Part of a small language model's weights: rotary positions.
Each number is 500 + 50 x the weight over its row's rms, rounded and kept within 0 to 999. Layers, rows and columns count from 0. Numbers have three digits each. The size before them is the row's rms in percent of the matrix's.

# layer 5 MLP up, 1280x320, rms 0.238, rows 1024-1073, columns 0-63
107:554505497550479463613477550443424488476437441517527554630462465413501405494407608553509557459507486474535550475541462486459466532470478541517465475541522462493561464525579445519545585508465468
101:482530547496402518503469505546496505545574524553577456580487533545476477505564548393483450521459554346627501492455468575580573536516548571512430637545507533578482396540490529522618503472530530
101:435399412393586651523425518558501476445459505560447445504499500451481472484459531450512594517508463499574442506470532506508516513504467512467552583571441525503554487477454473565447474530523552
098:504596456443545590508468485513502601553548578515520472474471490452522537509455504550461500547437513557520502460446520578543560537564422447544518588454542501573464472544536471534580561586582465
101:463487527555553532515444544526598495497528495473516395441457527572500573509504530544563436461566472547529526540412532590458516401561476561593502520598462552568461498518527490493519502502500479
106:487545473472596451470564507498482485469555390566402461476526383495486491472498560451439494529510511580478553497404490544489464461502512567561508382504413547424472437552477463549521502475485492
093:463485543467512407523507384427537558504482534474455481516488476468557475417555511558493455433546510522558501564413469501502541504424527474514488491477542391527546562540540515458505499409445519
094:460517487496526430611505426465568516538416538539444450522511544556508457487492525486450452507525557503483499533496459482545558486529562515524510509531530452425453452536462485527520488425524541
094:449430457507381475582536492431419477545499461499485500449472573491589518474562496470435564433491448624527582557482447525508451501549391504465514465529363406457517468523372544469453514439524532
092:542533519613532534564449536553415572514509471416493501497500507560532477537504437453485564536539488448446416470437540521545445486375441452544529476506500484487550448470512495527415549440479444
115:481525465434450506515542464416448438491550598546488518540510464527462539457480463564560556497457525422512471540537556441527533467469472414514512483455549465531486572386517411570508479495416431
101:525532411476482479540494418501483543554597487530474489507479526507453443436466521530570520455471496530486460519460562599518410470507464454553510463548482472568498503524565614422446475454474581
096:549412437498518496505456532424510434526406467493445505580477469536498528455483536503429463458419464474483555497435493548482655488499563552458586540574495542562511568553504550525491563562481454
105:497504501554475561513531527523497468518522508589485542435454532593525478495497552477487508483414402525490521559414526543455506475510521525449470470598509542536450545516513463566581461525507490
103:503553488439483480547549471550612414449536462413541576446434451529553490512512530487473522558518509378490412415548427437515471440509443536508544523529478516449540475567502505574530491510479537
101:442451544515470459561442472507548466462501531571447488569520574526602594476452523465430604492434443577467449580539502439488524545616506583530569470574544544470591488428442402455528420629565411
096:417517438489493508543482497455351486379515413566395508503567493532502500478526515541483564455559516472531573502488590526519595545530529562570437559512528516512545552506524517422516463524590456
102:551483400631528525519515537523497473489474492455504531504484461575562560436539508561525460595479432482469474608478521493460506539575491556539440525443575495469455521480497428499520476467571520
096:542612554453528549533487535501453476507518486552484551494500462481530527497478587500473516500421506529558489422544556513465536513515476488458460453510475368595523492525387466492468469444416431
099:528485437613489523501601486484431615536546455487595598579462487469478485464485507551509554534497464436466464435509562512462453441520489466521548385402539522505519536535512558473568473433575468
098:523453506618448549513496468580545482384487519577504478503475452493426466619452446495520565478508492548455503490525552492465666456509412484468454471464435465501557525561509545520476504441474532
091:458477494494365550540544497447496517432542585588531431464501470561441455474474505574520367532553558440432490500481543386506541517483508571555511459467514558429578557425498446537461439445390521
093:524501489458545443541541478594467496442525629525534428554458483490497559462515401507569488473523478510590489530524467575401525461455460552474546485569503500472553414586436516587515504510449504
092:417441506605572558486456542493498515504541463477529468580557507467539558539532498475511537609444533493510480443508484429501547577529400440489523535415510528484427548549534498527382405508595519
108:435428397469440612490495536524481531451499518402555465541545534540443533468419579602441453534601459534450446534500450457527545539537537480412451544501598556521480454478503618529531511536551555
099:541567467550430613484568581537582457481483482554502538448581442543398425530595521554547477475594443370569484419476516470445548495533552440573502484506555477432465519496514404508414432463571557
099:614523564460560535523455501437509530585473503488536470500463522557541506484534461404567473510499527420538528518509514491467496535547480509402570413444485556497547534535407456491462450539467563
099:462510513497519417424555576579517517532476608504435492535445498549410487541499502555554441463454548422451462510548418418392511480517481585532437517500414531516476497461477569542497527469515421
102:433471498485461636527525443518472420542539530438442489515511503500548467562577615448451525458408490530513513433498491483535449510504534483456553550534573455512545514482537574459521520499510489
101:507474484450399445521495518528503541548543397369502505484435469486504504482512530429440461480497515562455481546468448528445563501520510557556569511504581527492478457459540509553539480562551481
101:566469508391518499511462498395435498534451499524469475501546456557502438430463539389492463498423526534441447481451519504566575453530524459562380485376480510466527601501571505460483547503492452
103:469478481495583620487496530405512527511544445456566529498592540535509433517421517523538451513394444513507545588462514432466460487544492488537572511497425390496493512580476577457459493556460508
091:482531476571544524521558507529510462574444438509520484527495488518552452538585545483431481439565435436422512496468461508486551605483501521447434505534520456504552413529453469506521632552508521
095:582530494446464456481524535485570519474477461544493438394467539412483436526495535475503486444581476355559540529499500494470506543510562416556443418450556531458467590564439506500423543484545453
100:487507543544497513617552504421612512528472414505469491471538569492491565508453593520483465515521488514551447470509474506456599490498430397513528595522487452536498612464456585532517620515443451
100:452544547442492531404523487511553469531460474495417539535437453393495518441514549520518514461470520429406518459453551463448506476530405429397484537508475540553518490508437473387462501515399521
106:505488393522545469511414542504487558510443524566454562540587515314456507454497509425497440434479498590444521472607466543484577547480499552565516519508463451514374479575514472445496434507515515
098:501509569401504504442464396521463540540513513475533562553537492469468457430396435505509494413500453439483556438501483520444585538521456550446442383511502494571450575530507557444503552494624598
099:534439463416426507532498464509492528457483545492439468606413536516618549497388615424508473566540494480645569562461531455512428594532469517632555545539382499568482480506538568550474466486479548
099:459500476584410530545492505430521527484412517482431565616479550563548482434508497520574505497498455583537515453468499499482546459511546504601580441499488476502507477501544417541445567542426573
100:426440501533516389447498591506506458481513512467478518498471486449427526496578501472524444512448431503549560552571502562485504478367450360468457552454505407585506602498497546500530386439541515
100:482452450409470544502452541500485570432505514494430471513556529513524417467521581418370459452476480440424514498472437526526423476452508486506424545456467484499480470499563518385541449475486405
099:539478535571540496412496497439515436452471492544412469477516569522564571462484456483572597471528552528516440451466479514508421622465522437442525456446454418541459522431477523484517452494473537
101:480525487522494578520433505540486376547646558587561428526619431412539498536439561563433518473485532506532471524477483470548534476554438450477437562462516436488534524466529520475571457462519523
101:561496571547484517418507531545522595367433516530485494493510471467504549444517459522444532462608437482447443494440456577458606404447510442499484531460538506457555491449597537550476609514519531
099:469486466536445504485493507502529557513486418531546516564449473421482494520508512483460466526470504567464536481526609486628495540523456530605469524428523539609461465476489480460451460545454523
099:593556540465548527519510499602506487565439527507451451525460483513429477565565491503510576575472484472501517574505476538428347499553526564475548525440550479577452480493585482440447544452527493
107:490534388569578487498532397477426434446498436566495582455503425515541547476433520475485485522526454540503501495545446469550411406565536618448553338472492465466488513495498494485463419470491554
101:419397556410524538528472502471536491577431520492447482499507477452553427494537503611469473424546543481509523575598524497546398465613553562542522499521468460523537554480496511472550503481525517
100:416437544468502429491519494479448526448442474518460500566502500525551411571505600398542501507672481495497554497500552441494529442475462501548480489525455475473497548478483482426493485486598457
# layer 5 MLP down (transposed), 1280x320, rms 0.13, rows 1024-1073, columns 0-63
113:394480395481489524477519464581491563507499522482459527456544485457490430466616519497530590509530490525491481470367556460512538590602516508512475493472425600445422539442471488524512553553420485
094:520567409486411482485435564570594574450537459416450588490510551471516493470456492479605493531517527539567446478503480464487546517552474464463394433510507443456468458457438525571499544420462459
094:504493509500449489476496461513480554489532440513449449483493571469502417465442483482473511414519538592590517512551586551465451513468563429527467512430485435412434514402488467565450517442511538
098:485592551542443508444439564497508598519493510516434450538588515480535494472560437522511526501546606555382480555495462556499510523521512502542602462579461489527585434468496422441516347557546530
093:551547443468569481456580456519396494487435528472487451464613470585513471460433494639487474499492500501602475443548430411538587477517497508449508475543494530546527550521424554504488481449502481
110:440556437472468512532534563553445512581450455465479519462487349543504588467508538523494533491461485468478440507548578603569540538551521495466477498457558539517472533461526562562382527517471431
099:459496485417463538480359514568475495470464565514437504406582493504503526517460481532548452417498499548565484522457493514581568443415519541450537599538468399481483496500560495467449506453473452
091:495467483478533394475551508560592513429503498434495622418420523523546497454474533533494513544472425437521532502471515466518501517454363442490507536480507548643491447421524518533477520427486495
083:444419563439545459519548463565395482492469576488523484541504528436465476520554399474444505503459567459536494493441549525440549430400495497461494457482526537517453528437553557545434461524516508
087:484539507506410477491495558520483485539498543522573509587577557583445487547457478446470461462458538501527444503475493497393514569376445468523530533439478463531563488463444345581454485433491476
116:468442569486470580486543502508467524466600460533507490495472585541459578508466461545499494510545575577538500459551499517551481549541493426566425538567520427470537577510473480513548513489485434
091:498494447470513527518434412598426488500483585544584541456446501561584414613550514416508507517432444472448517464483465552558538540540444413442568482494524500470536434562402435561483543459530539
097:419566447571465529458463481532435484586513501462434564530541466529533614510529508495548509521493520542534511497433463492523488532528539509546606527626431507464481417467428494559512500552462449
103:581565462437615574491526512561470590523492508436441549499602438520476510437485472507430446539450511480446570480494471490437507501455470370546533514447506578574529501550559484462516478545544482
101:582533447473573444517545515475510497481486522442478411585471531537470448568621538524453567483436517369483523529521400547468484489535509573560570445473460482555507529524451467491430531484529401
108:520492484469568538432502411487532478449488513460478494506448499506549481439504512416505542470488424561555517617511476493546508514612491551552400491527493456481492493502460373401473543501464386
093:503501596463407582479481530577519487494512457485538474512588494467457542530455498420392468592598484453510540451442573559550507465534561507398584483508497494472507457555578457551570521491431431
100:501467564517438559564480539427524530483509518470518557583535551528399461505465557480460472507588463448524534552460536441472468447603538407514597488461482561448516443444531461534502503464538475
102:421474414465450401428652492407565513449536525469577460459620490526450464440439429502483519467502569545475505521420564477470439558555485368531514481418531543462520472485528527570504507460541491
118:580525441512387469476448584560433508501517490509482516629552551529405469475421512571480547524543465494435499405510552449470521451464542473485555427507522461448508509502490520416527446566559523
102:394463479495495485448487518496557528518459536498521426493560583491470409463419485436493466497561494478483581454482483375450511528478572451561575498512439484551379485453496509500554506497420543
101:449478460466413471478409440472465526460418451611522428425604435502487439518439524488527525420655498524444516541476507443550547520461541443542496618540420494492540500545493470511547550457490532
083:592566448537613536541488616541545515428455428546442507449522567517546464475571511476556553473502517435511504488545528496481515504526444494520504506518491577453471542425484485489560496524574539
088:558444416490439421457605488579546489542484495461523463519451504622488571456430474497489496594555498414511550448499579380507431444572537603618493481497496518534569548427522547467553510452478472
097:366484501615433517453457404403516487507516533511471508522457523489453515480570554544452527488438542407509439499414544442472519483479555446435484462467495493514578484539511555565496578491507511
098:500490458436477481524499537484492476541573463510601489479578475512390514538594594369520565474505540524371412545538505552574563469465458519567553462501419531452594548520508444494493485539389484
101:483559501450477531433453538541446410539568459516481494429454480438520506483550563445511509548427527489507425461474455537515489486488499490531594561555468598526473480569380546436433471521559508
099:583562519543532427479576485587575492607405436525463457568595556421463535510482449532497469537511416445476392459562470587528564566492539477503567471442437497530541580512493557517552461453458501
097:479471455596489439566593517500495418579431444473512460522542469491483513450442439479517548482519466540440446437506604485496505497447483501463435515467504556386588593436479553431465441474589511
102:578554459555536496489527465436428470453413535517547492552531506480464485503534590425533528570503539631471445566467522541550582464420496456505531483508543482496547477425481507535468550495511488
097:475494421490459415583441493502486497487464417562550444517512442572581547472489503501548429450473479482449482451455534416485491515461440430518503480464532536518411515532565619373477511474522581
089:560521556570509514541659574502476412553525508515476571484531652584571489495451472607493464509432533503576566446457553506545524454451527483505507396538515485391600515538535481479505531494543501
092:505558443491475524543541472500623488516508521508523500548478559454519476506573503544524438504393483491502475530554535581635545455522481499423446510442543509476577484572446421514432540434501525
104:472498428465514499489591500435509568513465483574491471478524525534552437568475506467537501473530500452458504580414514512587522483439600440493428523531446507507531496493425504487503553519538441
094:498478484480604530455492538538452392463535472486587491456449523487405490501646399382522589533517435593427509440481504484575466451517478494509505465560487438494514514527453464550443423443548570
101:544472566506431583458510530515592551472474547529577490504568499487537507466538599479579410437498406421475518483355545451457508496373578529436545496495483443487508513549559549445472473508551523
102:488429452543477534498406498579493434499506456439523565454378547524527533519482476507550475471452440524517462544561502503598546431437427421447581471481449536479492487476504435541419455525477487
110:466501604538406570443458435502480528516549459481536507538566449505502648528500510524527483537463501551453476564505493613485513572393370480509541511529535445543475504488495521497523428546456412
102:509415480523507436555533491502427495435563492438516433517498519466456550539446474520532503509534471497525449422602519443499493506513419394446473390442603497427580538582591597545508573485453488
092:484468479472511399449431464599528499516460570485551512378482470430484459461520484561501429452450567367568477460513545496503452424437441536575438557581407525541406527536510510554511452435535389
096:550473551407497555498500576526519578421488557494456546537497464385509459554532557573532459542516439517513409587560557452571441488547511419527471539544484560529542502461531479475477488391596536
096:356508410469534623510500474514455523555525546532583588422406515514501502490567543531512464521514479534449562512426484504483552497460483492496437507529489484430545514582506539554572548483560455
092:480448477492598496452509530518493441631540508434541466418479541534452508509560511478538535497399552461512468539639571492494481500336519412439523496499505536367483530426448607462549501533616479
096:456480565487533549420398516543540492455436453460527600517590504461515479506508557461542478454494515492487546554495527481504515496576517549568575507542410426606512472501428399473490440513546449
102:519537443452489489514469516527484432504494522409535405522553449475499478493500535542582417560609507503514414435530478475447544580381435468480628484542507449481514575541592433557500510496518404
092:549438497578456524397504528437524322475472510507524467464500381543515547541492500448467498546496550481594459476513477581439546412529532425476538536438541550571465458504434479519514526515494619
094:574487425441479468476492490577441451526517411591450557516496482665467499496536525485465493544462534514511498467480479426439462446397470468576473492514449536473478520478589431449559502501439530
105:504474588578439462500453410566477489495481497565484529458486508406473546443523517545533457453512511543449462513528573545563668458476450552543560457411468454541459505537450431535454430477475592
113:509456436545588482485559514509565537536472462490570544554510526485470528447536484578444426510569552575524493478504579516530591430522506457507501626484455457446478496399408520488429585510572556
093:469523522526442514637449522470485443484537542523612632559457547439457443407470452503499492418458424566486455552443508493460512520524517544600521425416453542551487504514524472487473474369506443